Weights of a small GPT-style language model, trained from scratch on English Wikipedia: 6 heads of 128, untied embeddings.
Each number is 128 + 24 x the weight over the matrix's rms, rounded and kept within 0 to 255. Layers, rows and columns count from 0. Numbers have three digits each.

# up: layer 2 MLP up, 1536x768, rms 0.0475, rows 1433-1478, columns 384-479
# down: layer 2 MLP down (transposed), 1536x768, rms 0.0398, rows 1433-1478, columns 384-479
# gate: layer 2 MLP gate, 1536x768, rms 0.0473, rows 1434-1479, columns 384-479
up1433:152114184141096135103125118122152102122170158110155143129142159153092143123121141165177059105104178107078121116112124107121118133132099099092122120121149193083102126091144160123102148156147106136126124112136141076151084139150147121148124124146153128133139115117146094129145141106154106112
down1433:102155164143100111136132122157159140133105101153130100182177116110119115160078133084116133110132104114121135121134147119063127070188154119131094129142113135118100074110121091127134117117148160153140166148125127106122153114103140152162097124122138141131146107123115164108137159125149114117
gate1434:096186128084118084107131122167121127112141097116117088131147121135150097155125124114181114128134095102113078125107112107115152101141104131139119083140067151138138140090126072123095140128107152103112142131130125124099169154100109136168149166156142122101111134159134143124121065120115141116
up1434:142116119110127119118186169124093106113183093129129110115174125113147125098140150114168083162110140152124142165122110083101091146100140161171126099152119175121149094100123135141136160098156143180113096105131153109170100081152160111152136113105158140153154110124116159127119138097133108166
down1434:129121113169118114130116139120117116120153091153161105142116127137140152131179113084114141137134153142119145129148101152000135102119139107134141155082118088135129091120138124106117130159106148157109145110114110165116127146110131114119123134140124089146094134125125134106120145173105107124
gate1435:144105125190110109098145134107167107128146145153138095134048116136159135138135121100128090116146116143139096109142141089091079104110130164160127132120098145132146106080106143143130095139109131134180131108111148129167113102086101106105166150172125100199110139095103133097141176124114138115
up1435:139123091129135100111173129126173166103121065102101156114154150114111141118153101151129109123125112133073118103088141079170106102120124157150140132088071130136136138145113136131122134157116169145135132150145123149104124120140120160121150140143158141138111149139098093102140167136114127116
down1435:068142160108153148138163153121104100121127121136150136094095128133121151157146160117108152150129108114100080152120160144112188124096121128146112157127140114145119115148168132126120122118180142167126078111084088133104133088121112135161140121147084146077119129129135141154110098107134143150
gate1436:167151116102095129167138129119110119166121134118087138164108132097121192127130178124092151145138139151134141102148187154142105126151166170136092169124115126107093115136116134116105084097129152089094125123122149119141112138140117109138110122149136077139077092096163136111120170119153143138
up1436:102130136177141133130135117132144110112105128111116130138124129122132165127125115135136155145136151138110147108056083136153128132074138111184129122133183150130109155134150155102109113148140138138146137149111184155056127152110121123143071091115134104083094163123136086165145178151110138150
down1436:113141126148102154112118110157103175111112122156138073144108127145113138144109148132096081128144109132137091142076124104207113177121111137146172117116101133161113110131126134101110113142105147141111168140119107165141156127101095111135138119110107136099132153130144099152124097106128126134
gate1437:126151112153095162105109144134156155123106141116128132149108123115104106130100115159130129129152154122095144123116162066143139084128080157150093120104144122105075126129121185120115141123146125124107116165147127059110105152114152100116132152159095100151100157097169153140089106140130057138
up1437:075159139141124169169113136113106115157099133123082165106146149129164188119176157142156132110138087105110138104143092124109114109112152122161147156130101164159153115119144124114092130119152115109132127119155139135125109100179153121134128106130137153120120153169168083128149158104132137085
down1437:106147164143119126157151139162126090156097183116097110078106142150119143148086134113100114126088179157143129139116130092157130118108175159131121113147104098143112101132135161125092136127117091135124121103143134118130193114130096105145139127096072141150127115101105135122178147079183138177
gate1438:158158127144104138162143092102087160109134150139151146150179119144099062097175147149143098122142099069176107140116118092124150090094099097108122097128089150093127137125110086141104132122152111151142184099119119135164107196108158122137132140110107177115126150139149176119104122094165148135
up1438:146126123080110129145185151118127165144139076152117114120111131113149179106096154136147123129117115159111151113109097126137085119159106127164147171104187164182073095098129146145150130106112139130150129147155115127117101064168122194109155138157127093175159126112114135165119145089091144116
down1438:146139107132138133150114113149173120129107121147118173144114111165139130121115131120114108140146123122107140123138126114060168140098138100142133123083141154157132114136128090154107149100132163112117122126131152128137087142127139136119078096172113100158159119098171154121141120097121146113
gate1439:126118153119132138135141139129165157109144110128087146135104154158120100144124153077137146138141150121131101172157129116113096165117152095131112106136142130132142099161159173129154171136149083089132142152126127135163132103163148171137111142087114104093141127134104146110116158113112096131
up1439:125142117162144151122106115157114114143142112126127120123094143127146131068124104123145141145148098139195131113130081107124110158079133108111149101121125133115106089149149159116128139108135126128166145135125106158159129137155113147119172102114129112134114104126155117105133146146147106158
down1439:112111111116146158094118131133102149122109138128163152163154139126103130152125106112134122159145105109140188128126149093185126115141104117093134116159162121102113151124124125101100150140131114138155116169120104123169155132142143070158106124140096134116144123110153134099106128111110111119
gate1440:129129159170090163166152110110166156148115127191112136157116093116100113158118144110107135106108147117179117158123105099148132112169125145106162111114096127149178109102117082115111131122113164138119159100107125130173124122107146106175144113159117115171153115171141120128115135107150145108
up1440:117091120075113157161127158126091130139151122118118154113186097110108128121109132087147113117155115099133136126130148153137097139104083128115147126098104135103142115152098084126153149132127116097095087132121138119105124182118111148133134112123157132122118121162107105126083088087106107106
down1440:089119122089177107109104143119142128142092101108157137113190126118124133135167130120139136088127139080097108131081082136191131169112172158126137095149136137139146184134147108151115092129101110121098143111139120127122109196154189128125122126143105138089098100158140119152145135163089123177
gate1441:137128074128162127167073138072147114095172138116143127127105138138166130116123135117128101135149151153165094115129100100075124119152157089114149148196091127148116080092134107164145151095157144126124120134113153141161122120151136146104178109120110139166110092118161120099130148124152169095
up1441:139127141146142135097109155102105125181099164114121122166115126101149146090133121143075085168105166135089139143125151148122139160120122186138121140150135155117130108128112137141131119140126076147154175116151100152107155121104130136089089111131101101130126132160126142136129107118157111089
down1441:115095130166146141164130124131107126166155141106157142107140097116142139108128147153152118145118101162111151157120138163099116132090126114137111125130120122136146123116141083121091153114133141103125117198072152110116168118108113073163108101122132118159136118120139090149141113167116093152
gate1442:136152159156129155129154154111137122150145094146140118125139140089130137143086158165125156103162150114185105124109098111111115107150164157144135096136121150116119155124143101109156122141159178193097129136160157125144130084108127112138121110110149148142138112143133154131113092123159160132
up1442:154108105149122145140103107152118135134063140138107145147122136125168063127153078130120117168143120146109079119132136123150122130162122093087105137119090092132125095146103168127154115176087081152120167139126098150173121125083161076115121116112162139160112098134089129139120140085147161111
down1442:110174131147093107149120137133152156162184093126091133143101151135144093103146153141089200110110074077141078130149141144109120171135077155139136094126144105162175147139135147120160128096135106131129157143192131119128116146113155071115151131157109142153147154126104105104132096137142119116
gate1443:144125116138114111113104103150110138119118164146105131135088140125140124140103124102134109131124126112143126087153118150083117091139116098166137123105135111102141090113162129111151116140150126162135115170145149136166104146080168103124150149154138129133180067108103107148141120118087153131
up1443:137147076121086099118096154131145188107110107148084128110127086146089070170159173142141133102183123097146121118130095140154113134125177165142122111116140148138099156105112125166124112135106134080108176136127141164149137134098150153110191120128132088165151116138104140135142137119131117129
down1443:098155064116175165108148131129125149123129140103114117130168141117104166133103106127103156127097139167110104117115094155125072165124149148147145128131114146152094150164124101126136119156125177112150119150177104118109103167148082146098124136123154139098122101166147143147112153173119128161
gate1444:164126124162092178100165145110093109140139122125146129151094137118123140178103166126173162120157124149142151169142130090125123141112110101130125153154155132101100116111115150121115141120136199125123143115098125092116093108116087099128155107162092166103107155101133099094130091141159140076
up1444:158145121145144099111168103098082094078119074100154102133046081092144125126115106117169131144110126115147090144119108051138116101090125124175116143166088123112119091130169100161131126082149175135099124135136135148176124080109124156131138163104094110113143151155128163134081087118163168114
down1444:125165115095174129135130133132104099106149069074117098129107110122104161113198092164153117155138167125128107097133089134116121106130076073135098112129131100131137120085134086126096165118119151077117121148135107131092137116117075147114095140133137093094112124145127121087132134106074143143
gate1445:155093108148112106154103196166142135119112133150103150147124082151103131152098112168141095110122182107104152102121155125099085129120180186121167155119132165123116114151121100123121084113119118109161121125170136159142107142115143144138124135168167133157109144100105150169166124101132145126
up1445:128121140128099118127134130142117128081100123121078108170154153117109149144103065146094088123099110165127133125129145109094103117117122148135143131140071105112126146082158091135064128170149126111126118114119118129116122140143119131143121120137186083134098128125168156123170130140142135171
down1445:113148143110145117110114129132176102134116103125144122106123177157126133109120140094161133119179120122162115103128109135153114144146188134098074138101153202128117144150131125148115159140096108120109126107129098110132102103106131098099158086129106076124135172170101161127108137127125078140
gate1446:147125121147135119154143164109101109133117164119114146152143133139133110141125119104144131141139121132084148138123185124124108159120139132184100145138172123169106129127101160132127156161116137129114126113140102145094099114114160136160128085126107127090109134128165140154140112105139129142
up1446:117104112128152150132081135150183123144143049093112142147159159136148111118136126086120106128113089146111145125072106125125121157121145145136142108130142174108130109125135115095093088079150163154129136141129125131083139147128183131115108109126109086136131156130103123117111121109134095132
down1446:111144125107119133148150126139092085115148113142144101140145147128128128122096149137132163136150081119131122101127124099198135127129119128151097135133158163141110118120155100104120107110133121108130125128113140134141160152113146106104132138105124133125145136118122133120118119122125082139
gate1447:132173124137132137151129125134118156161168113131153139147133126098122083109127150147129085083149120113130112094082126139100181081116109072137145107157125102134110090129162071138143117169122147112132141095124133114139123124128148080110149159140136111097172183066131154117139107119150078116
up1447:155100114125109086097082176143138149109102156103134136159112134106173113149147122145159130168112109120125118139114143112109127110120119130123107126165142133095144087122159098137065133065133156123148093090101150167105121114155145116158124110127093119150129116147107098087131149110172124118
down1447:145126088099205086111129132113160097153118158125104113151145128176141174119091094199162189115093089141139147097158096086103113126084114125138119136119141123083123108124147142124116089169136100096093079132159192115134100139123132166121086093126097107119117137139117100128134104074090113136
gate1448:133147143115143132166149146157106121133151107137167096109140159146141118135158140125155165104109142076136126096101115145139139094139116112053154165148076150086114144150124115113108104180149132102120119065089126096174133107124095126140104146112150154168127122129145144119126089123162118119
up1448:119114144107102148137119147097105110144135140134093106113138119160156144096140091113105120124134142107139110116112135136126118158170114144157147151143105118119133112103116104143114107169148119103124100096142095137092124179138150154129123141126151152136152119119128151115118114131153125153
down1448:121130118117117129142156119132169098131154127155143124139160100154124120128180136133131118129154140115115162130123105139138128101161151113109151162157110177151111139154138128085096165135139119156139147120137155139138099157148093139173116104167136174098133111083139101148137106122178151117
gate1449:175108142160160131119149122092146116130100112135099093128090128143088112123087090116130074132114133161121093130136124087141119116122112104097149137119124140132136108139160133138120138097097137146120151139085146095141145162107071152072116125134144100143144147125123118142175134146146135159
up1449:105081113142159117099148095140088176128152121133164152101159146096165105124089089144162133128099086123146130141122128091105131118111103121142092143125147136115141105134153120134115112154143079161174117151072142115094127131105102117101126130100129101146111135140099099130083141067137155146
down1449:126094099157148124140106166148114125160135096117097148138137141126133146155114095096056126114160148120109161073111106130136168163151143120102104139194159117129139120121103155124128108129181101093094126119115168124187101101088134160125159101135097124093131117106120079126159149117113133192
gate1450:143175108110115142100125127128129156156119107139141114119091125155145100142104159146078143076158095144159107112106117122108135129160103142096160140121120168091144106134143134131123118120105108139133141148144095132133142140138148148155117099171123138135102080139132153086126137133152142142
up1450:093131089108109114127108104143093115121129121145114150116110099135118153134108095137145143135154126154122114139196116110153158131092109134109118171171071096099127113105141139109118144149128107106139101125121147136081133118106144166112139140137149135119114144131140124114148157136138107087
down1450:109156135124107105143111149166131122125126145123129126131164177155108126157093130123113128134134136117138114148135157058255102141170094106116141111127144095122112126107122158150161155087119114130143172106137176145131139130128101133110126119107091140134118105122129144171128106106129113132
gate1451:095102138137111148124120126112132145097121143157097094111086099152123192123126135137124180118081099174133140119152088090023098125124135104134122089163125102132132133160120129126100147130114103155130088111052155093189087159123108130150106113134081145135137152138162086138166107174086100124
up1451:123191118141112104125147138133132117174126172111152112165064161096162148111129148109133123092099111138155155128154128172091170124097088128126089145178068130131131144147143117138161166102140121096163134123102120081128088112128115140118152123091143117114117149084165141146099144184133133126
down1451:158148128068135173131173093091138117111103126144137098122154159115180131166133137136123159158108157136093139161120144121181132141100101078135139133112138143127144116082120145133160082140147142133143131116147124167145121154093144140148175125119160100097119095125112133101105138131087163132
gate1452:124127188102126114107124135166072155093113158114106161098174109124126084178102110128178070129143155162131113134129097111151165151145134105102101164150110154169115110157149095126139167126129151154152149060088092154115147101130175105146127127198129131141101137126106143165119140127159080127
up1452:166102096139142112152114168110136116135155151114160110115141147123134132140126141165122140140168178085093106138136143125131125149126143137134116180133138168111146142131098123097114150112125163104100121125145091119145128106098172135100117154168143145145142129094108144090140129134127118141
down1452:163164099150142114122116125149132109115153132131089148167130116112106103139120127152090126077148145150146120111128145113181129133085151108178130119123102113137144110137104139123105127133130133084156130107090108149163153093130153088166117113152106153116100114125154119154134132131151108155
gate1453:153115096123170139114123083134102121106155112139114131150095136130127148132118119161080133116097132121105147113159129157124091154149138135140123140111125154157123139149137124138139146117111102118155149103071120123130117129126110148107116149188112147102132134161156110122134086129116088135
up1453:161124123118147125123106121111075149125044177159169114133170092122121098077111155127123154125140143126137133127112127138140150127114143138170099178117123160130112115101162165110140155140125104158113078112097112124106143153127145137128142115126118135099104151127116078109132158145104103115
down1453:100113116097152127116145136145091108129119121150103144120134099141098174125083112147121114135138141140156164159126136135225125113120152147111108088180125177110113133124130127141138123111114132116157127092129120108098145142125110116140117113122135152134113135113124114068152134130095142124
gate1454:153118151147149136110121124145072160105176110126124119150108141120124141133109158177136179104111064148117132104090169140159130166197106125152111146153119128118125138109153100150121146123146144122122137125089155147149140116111099106137167132101166130118101147102135116149098145100111157105
up1454:112165126147158075114150136099105129154141129147158136107107089104120139179107171089147122108108092132173088142133131124108167093125140084164124116136155120148116104120109092142141111122040118087118117171130096121134138155128105135116141128113110125102169103142116159140112128137119144135
down1454:115118144143111158116133136138130107154187131135138133148151093120093118156132118104079139140193131106139116126124121141140147129133102144098124117124159151142119144122156117124103096150103171089144086135093116113136078097132149146109139129182125088137081128110133118106149146173113134123
gate1455:140155161144095110101101089086150133145121097162158123147168129123150086128160144169130154110179151123120111161131117100091127142115087132181153160170110093125108097154094116156116162116139166164159151156106129099087143104151106105097113120118139122101166139135128108157114137117144119103
up1455:119072104114139115167125097137119110130146163115088129182133141118121106142134112132081087124127136130052097125119131099161103127176155151097147167136109115152131158143092162101143108122119108097102135128133123159121129129111162104127173144122127121113133154122148162140109112107138142164
down1455:120126117164099110123156170118108105155138206145132140110093126157143152075127126116106112079150117140099136120146110150091158113141181123145157161115132132173125121096080144084122125111096149132120117138118128126109086140158133073144110146110112137161101144128162125144144117163113176131
gate1456:107154113101159205108103166114153146139165110118135140147082145103105137120171150124116136166128156129154136110184103136140135077122127171071155113171096165139137119118137114114155095102116153100132131130151150102174135163131107103130151158151122113173123109127136080115132138183138128110
up1456:144105161115169145099146172129127123138142127130093075132101124131117200155130110129151129119072135108152121098150184182108135129140116168133133114156077125145143114122143131105065118179181123122121163110136116190149160056094131111132132135141130122112124147121131125163142160112091104111
down1456:129131156156147142096142139072160099134137114129134106125089149123118153099140118138139120175099110122089146109118099150170108172137116144110135133087121139111125162172099099156107125149140123171125123133076105124156128132156131118149100116118104132115138120092137168105120088125177133129
gate1457:138134108100104171122127141130134123116158117125153080142115150159136142122144123138107114145141121055121154114148112142145145113120171098134174131163114136118163142117110104153163152162109152121111148125159153116183129151145094142160150135174111160107162092108140143103152127142124117093
up1457:107116115128121083086103138117128087096116130139130076126111122106127107140090132079175157146102142152079149161114109104136164131141108148133106130127161118124085103129155110087114134123128153123114155102125136125128112129157135088104097154127147090122126115131112121137144115135164127138
down1457:114136110108122163119132170134154111143127095148115107116099117144125107133163108136113142135107117119121147133144084107153114128126106107101161163123173146134107121110127114129138138142109155114161147149116159138164141110070117099123142094141121146090133125127150125105143112138159147142
gate1458:150143135145128118151122136111132102117152147141107124112125115137121115163112161112122122148130118130182100143075124124151136102111181137115158150125110158148120152088101147130101143108093178140126104086125150137117147150140094144147160128162134163110103119113115124073154156122116111103
up1458:135156137185160136125110121151100163118150173127166110127180122148138136109154115139149145158124124143158154179087132126132152118158128117115102140190131120122122113153150118093095134160149111129169130132140140134168123092129126132191161100100141137152135144072135113151144109121138125132
down1458:116155140146129138131118092140073132137163127122115134116085090134095159103144152115158176129126124102126103111126122111037134124146130141166103095156117151089150143116129125127129125137108150122148128129104143106131155130130091132159117129119081149163096110116132120158108133140127093122
gate1459:093156122127090122167095127147153135149110149135166089187109120095108135089137148114168110169107172127113117114102127119131163146124169128108144135131115117142134120120113144134179163113112131148117133124147141124124140143144114138146155132131104132121114105151099126154137166134127129111
up1459:125126123100139113162136111130092158129115142142124121136123120171105142147123099132120103105137114143096123128134153109140109103115167125171117134152153187100130131104096144133124125122116107114141148104135139139154137107057110099094120128151132143124170128154167135138178116146163125115
down1459:148128137124148140118119147127090146149125098103119149169116164137121130122093128151140136122136132133135102143128098130207135136136137140114106114152122164119098137143104119137139130124141151146113152134124113150137146126144105144164084120126145085157163135126152168170151129107147149122
gate1460:149129139132115116140101118154110118103144127159120150098137092110119175123164163133111117172139128163096137104149100105138101090130111115170139123131155125154125095149186075147141148135138091187128140156120104101140173203153101126148122107113147153142089112124134124157120179114187169125
up1460:142168123115126150106120127139091090147161086134128096156105102121066118146107114132130139100162120121115125078140144164155114112149119105071123116133114105097122131127105126140106133106160150127141119109155174127170108103093123098148111152086172121143177115101122115133153131132140170119
down1460:138171148116167130106126105130160100123118189131126149143148140135118118173089137111108168130101119108152138139164130117167139160120135143158121126152103182106112099112125097130141148089145112140121126112125120132149108119149121129143095160122106131135148095081099135098159118119161111105
gate1461:135090089132125159098164152125128126112139094151127104117149111131114112127096135087208149106149163106116097149135105109142156119126134126119127119182130140140088118113159154148140140121158163135115133129148114130144113095127118082157142134134132116129103145131111153085150132131143130175
up1461:088102139141114144154157128106129155115130142096160118138131129142142142095130176116150123104131120136168138151112107161141134079200122160134097175123075151156160134115120121157131171086104157095103123115130143145105128135112137113126097134105136193125134144163131122101128123106101126108
down1461:162120079098160110158139150121155138115160155096157136132142120127119188125143113146132128103123120118104163141143121123073117114138107168128175128035145113131131145117108151102142101109137133130138123106127124159152185111143087104122153128115155169149099126160131067117145164102113149113
gate1462:137151094120134177132135130144151112183117133173074132128124126129130142141134171111122148157079157083133111149085105075146119137139145132104133137106101113086144144133099095164108142134109100164109102149146113133119150129159146087147118134126105145117097097102158124165136065157094098090
up1462:118114112164103126143132164102130119090157153133104152114119127137115090158152108122111151176158148137110158115143148125113114118145161163157124117151143115154108136144106178120139125105132121165163110101131145151139109152144113156132154145121114141134150132122142117127097148132143123125
down1462:105122131133121111078067136141140147097096151122157181144133136118149136144108131166137112121128113118106110129094145111066113133154121132133129103122120128120146122127160116106103126139150133111148109157138150160125156130095148082168147111143136147115110113122146108148119133166055152146
gate1463:132134148110134184175128129098130154150151104140166125130144120127111097122105187146114111120177139131083115114079146104081092109143116152119138117148137152128130083110079141094115131154100074153144158121083086123136145148148101155129121099157131109144152143149138200131125141154079107144
up1463:121137164092143155090140099122116145128097140084111134127141108130118134142147125155075158085102157128120173114098125153124116110087077122136145145095156105122121185144106125119101122119133119088101129139146105109154144150123134149101109130149095126129124149162112167149130139104122123127
down1463:096147132135131115098107125145112140166056107118107132119097162141182163150117159110167144115156131164103142129161147124144147129157162144124085135135134171118125161128157111118121145130105153095106138141128119163110097129129150185127129112133120137134124178135138105148085154131123132142
gate1464:127092179164109111170126149112158106112115100131151144070149086109102100095131120128110128076164166102145103138134106126106121133121166145131129123162129146095145106118132107072116157141117101099072143160148099132118146157128117130134170139167124177146147107147133155117117141077117165151
up1464:118158138132148137112086121088087153156115123119121090141148089143132105110181132143115159111105127150132145123118122164110105102181134131105135119069096130145165159098125091115094084110133110084103139117102191151158138146111143160173131115136188160164187151145105104127129130180151167140
down1464:072166125109114088164097135148142118111106117138108116141102113139129086124076186134152126124069153157143134090150174112102095156122127139134127117107161135158147136132112103090118115120119142129115089108114131131141111126116087117133133113115145148144123181113116096120122149116150185157
gate1465:137120158143083097139127130120116141052105114175141124128142124167141151092131105124185138136117088120176163134133117095097086087108154092148111119100153113102097144092156120120135147133118128152138125154115127103185101174120102102122137091144120117139107129112117112107109159132133142121
up1465:138146158089106161108117142127124145134127143170129124099123130069121106114118103106157121112119133161145149103135127144156145079133145130117062129139119144078086124124125096103169179115172126126161086130129147157156080143150127123140126156105105123155110150119151105115139118174080135102
down1465:099122143096090135175138130122150137117138140115100081104118120123139139145149137148104085139140139130135172159124110115207129134124116152117116136110095111118127132107122130177102146125138121134130134115149135101135116164122135138147109116157102110074134129141109144141112138161140123113
gate1466:120162125163123111119130139139103112141160186122113119137099145105158161149071105097133118164133147147134159160113130152137130121111169097128148144121123133101151120171139129117154151105145132141114114132121125093148125073110079099126079110162180119081115149137132123128140165147113193128
up1466:128108170092129118155093156116129130102141128121134153134084136115126174130119134114146092128157178119105133108107143136146153157136150116134157119135120130114103137113125114131105107119137139130111129089150109129133138123163119159136116098139108193152120146127132090113142111151117138178
down1466:145121121129151137143064134148130128094148140127131085110119158134180130141073103126115116101150126130148145136111121120155114135160124117156112104163120123120132164148122127142128130120147142145146143121104117145194105139133078117144075104128133123126117119128142147129120135145116130108
gate1467:152158123112101143144142110118195186108094105163137073132140144166093083109156128143117108182117133089145125138124135075059107069153112105140142131164124091116147080121094096131127145179145126068133191089118155128162096177109124127158105100165146104168186104110113145119133122167104140146
up1467:152129119100166106123106123113134173163120162144075116084122102114154101116153185139127170162103090156164133120191112122115105123088161143137119146122112074162178127150156127115099095108087117102160135122074163126146143160069132161124121157129158102122131089132067154117126119115133129158
down1467:112066120132095109118132096111098093148196184132103147106135121145163130109108150150120161098155097161160116080135103136081149191112114117148114094139103104137143148128137135101117114071120067110144092116133177147120087094174113157144156104122107139154125125184113152172158111140112146140
gate1468:153171137128118165119126147122134068112111135120127086115135136137139121087153181096102106093129139137100109121150162164121169105142157139124095109170114109117177103141109138148100144096136144156123150170053103131149138149134114098198101165138132142132137119143129174114134072127143154132
up1468:179149152112150152117147116150138125153116138115135104145102164109129131144111110114140120168115099125115078146147160172153140132132100096153095151145131134119114131121101162121109111114134180118126117148105083106067118120115114135093121135131112126158179144152147115146122139109108115103
down1468:169115095110135136094129110153136097108141155127132165140139131154121104113149134128156103109150147122098126130108136118192127101128122134168167137160152139129153178113096101110142124105114135132095138142145089108167170139115129136157113140108091142094099129113114120169118144125091115120
gate1469:148151119150067122081094178122107124138132113151106093108080118117146128089119135108092122100138147122151111165087123152092105157187151124115146172139091137155121124140128152137135137151130157142135136170121144150129102098124091172133114158122154097137168099152151153138096106125108139081
up1469:094125123138106135111170113155118177137164132137122157113104160140136106118160142108161112121155128151174135143184141157092130126110091119107142125146110153175107147167128175111161107158094111153149156158136094118108088105113173122104099111157090170111127113134147128141133133153168100134
down1469:120154110161100129083071167159140144129143114111128091123124107114150152125119175119169155099090107108099136159140135174114185136132088127134113132149159131150134109111117129135093095091145133100115179106140162143108116089121169116161132087132120131134161144144101133113092111164110117153
gate1470:153123129126145115171160138106110186152099117165131127153121107121155086152143141138087120180150176153119125150099100136109126113127129169138130128175148117108113065147127148140154157142166118151108145132152121113126113085163094140129123169107157138146171113127102132137168149164152163140
up1470:109124145103153139146120136126174173150156156093131107117136132085152134109152136108103121157107120070129121154160114100132112115132140149134123112151116173113131090153180152129133122127100165134150138113150109106124161138124153143176141130129096144157111156123171134117092160100101148074
down1470:118143135126096152086142158095105143096143133105125127097153117104174099158121145167132134146154118109105115137148094116115118104089101123104123147134089091081147180158125116133115110091131102156140141145073086094145131154132144102137144106182156131137129092158089109134155150128124111148
gate1471:138095129120111115117163132146117109152106090122155130129113146091149093153094177117180103117128114133100121161082169170111134118110137120124126152163119132110138147139115091129133125132117182116128124104141126130107114144110156146154112127125161140128156098160129178147133138088137130156
up1471:177113137157163135147124160129115109096153098120128118128139148159167138182094163128136115144121080145136113071178142147113110115151115151094194068129094143113163102125110111093096156125114136119175169086166122140187106162116113110118115089130113116116172126124112145143117102137112110088
down1471:140108148102123124118081099126141126105166139094150112143143115149142124127102107125123176129132104117101155117158150147057151121078104125149187111141095167114129179125143119165111121143113140106122175103166145147101148123160099140143149099135094132091092111135137146141133103138162130080
gate1472:131084111157087103130136130137126065094171122110111118122137109146136148138093139086150166083166142181101137097137131184126154127149143122133157167172097121138133107143076118163156120142106162138112128132133104128122114148172099141147134107122109145145123150162166166138111160086098161113
up1472:170137094145111107116087128137141118128166136130145114142130102137153114087136117109126143116143105076144103146136106140112143126116109106168147105170155134133141151140111112145109134118145099113104119115136107139130113127117113147125092103115148108167115127134132135119135139084145082146
down1472:135154173132167102136132097116106124145111097110116137122135104116121118133141146097151108149104116142126144092145111115164186124136111142115133144119121144128140113166155133148128105093168110080140132111123097080114085133149134162097160151136169098142104105092090127138151158137115141130
gate1473:168135140103161121152144165132140109082162107142136126146089141142140168141135161101167109127129130108117088082134138152107128137088140126122138130135127112148102090128086141090132124152158135133124176127104105112197090120138096144165107144139141107134176098164129133123142158129164099115
up1473:104134086166083147122107103144160127137139095155131149122171095121124137118116111062094083144156178161106153124118127111139153148137157137147100154110176100120096138145121138146139142174128097165166097188138141128137098159175119148126165111127186095112130123104107161176125133120175155130
down1473:122095124155109166173118162169121109133132153127116126148136156156075106169135118101147124136128153146146136153135145096194118138106142093143127138175146119110128120148140086099176144177139090156128107150144090147139126094139130117122122093143141127142150156071122099169092117117120063134
gate1474:139089127161139135122146134172108118129142111102124156102149164140090105117123158124112139098181094155142170104112145093109107131126101127181140131125126115122126105143096147144132121103128085103148078138098107114079137119151094138088139150133135164127095141142143165142180096143108105126
up1474:135122125111164138132131138135113133131090132119118145117103095125095142100143120106118130111117119135154132130107131116125078108131140162128142147143119132133095093173086113078145104099112112121153131128141171129124124099082115133103135085129107132136132102111113123138128137118111116136
down1474:159152102092139139167140166107111121096109105120128096134151119114146125128134090073109118156112152148140140119105117111255157118129115111096140135144151145135113115159132127115106166160125129124127139134161166108121147101092121155171122152125135138091129135141102138157069100139142128090
gate1475:104131156108122141144090142131153141088071145166139114158152160123129147127111130116153157150122152163113123124145104122097164144144080099129141146061145145101142158116074117149114156138102115141125129117098124125114082117111096128097111114131128133109114119151153106105174154116145104123
up1475:124129097144145125158122116131100094142151150140138102157144090127137099166115126113133109149152116148160153115128131121139124131138149137102135151129141104120137136169130146159126116144136139151110108109106133121134120126153115116168121121142136108104113147124156153083119148120110108091
down1475:144103168088102124151135137118132091158160124111183133166134094120102162132129105085156128080144139156150147141110117128136162123157140120140141148146087105124143158114166111135136122147124180155116093120100152138155114044134103108095146137122123128137129144162140115160138142110113137125
gate1476:106130134160113110090157146104131119131147110125129131156095138126113131099132141117130147136139148158157099143158125148121135070169126143099066115118107140137145143118168134123120135118096104119097100125132139095117106118103130120109115106125101123115100096100138151124132128083154127095
up1476:105133139143100162131091144152125121092102124111104138098149099089129158125157123144136102138139120148172144137097130137108125121070162122146130149131122131107129130133155121102092158144134094155110132116126098138127102161072101134157124116126149121168109115129085143121137129146137092107
down1476:102136123137138132138130152119166141083159126140157115168131115069120114135119094140142120156105169083100110103146130141061103110091136154114163162114174117121157110165123112110160113130126129135101081153141129130146136135108103113163140136145154096167132147157164091073151141147136131154
gate1477:131127088089150122095166129096117118158081093131154081136122147110120113165108102119126155147159086164117150097154154086117074116154147127175112171117117143126132159156103116093095118138120124099144134123145121198089121099167103126164134146145086128135128150140122145140192136112141143113
up1477:131121141178085126094118121137094153109181142124184110129091133109127105158132110175170157144154127122149118143111096084135121118116137155121064157103167127121084140136094130107133115130133092136133148171151108122134125124099114113145115119157139080125117148146133079142107091136126134140
down1477:140127153119134128137138159090130102119114121130134142139115137151119160113180132141134098112112147185143159079140134095070145137165106148110109109117104113142101102075089099141115160148145120112109136154111117122128148125122145108116124123165100135136141145135116138112176129192193155110
gate1478:123113149123118165152104140091164133115073124142156134141171100101144142122095125128160141157147133100086134101084119106116151126123180099153127137132167139184160110130144135100128168141125194156114133134153097131143098146104150127112145094144142101098169090135138140146141121133132123170
up1478:121149087088092157104095130148125156110198098135077142126136130104167137127138132135146128091106089115088162107087165149118152115171098123158108110123114169132165167148147161132100189152099090102158096120107141160160118143103143148123156133144166125132112084126134114116125126117133107129
down1478:090122151140141112132138130120114131183116114100140105127089140173123121140110142085146121133142141103123155136124161121131126161122120117159110141160140140098104171093131085126143105125091099095102110151145116146153125124122122102116147128157100155125121150109139183127091107105112097114
gate1479:154153122120116137107092134104097105138137102091139108136124134141099075144133161134145105099134124150123117110117136123098133089099126141131146090123078098143124112085102098131132139082113143093124123080074147047158119173120078102128126093137116138132121134154140115110117132129154090115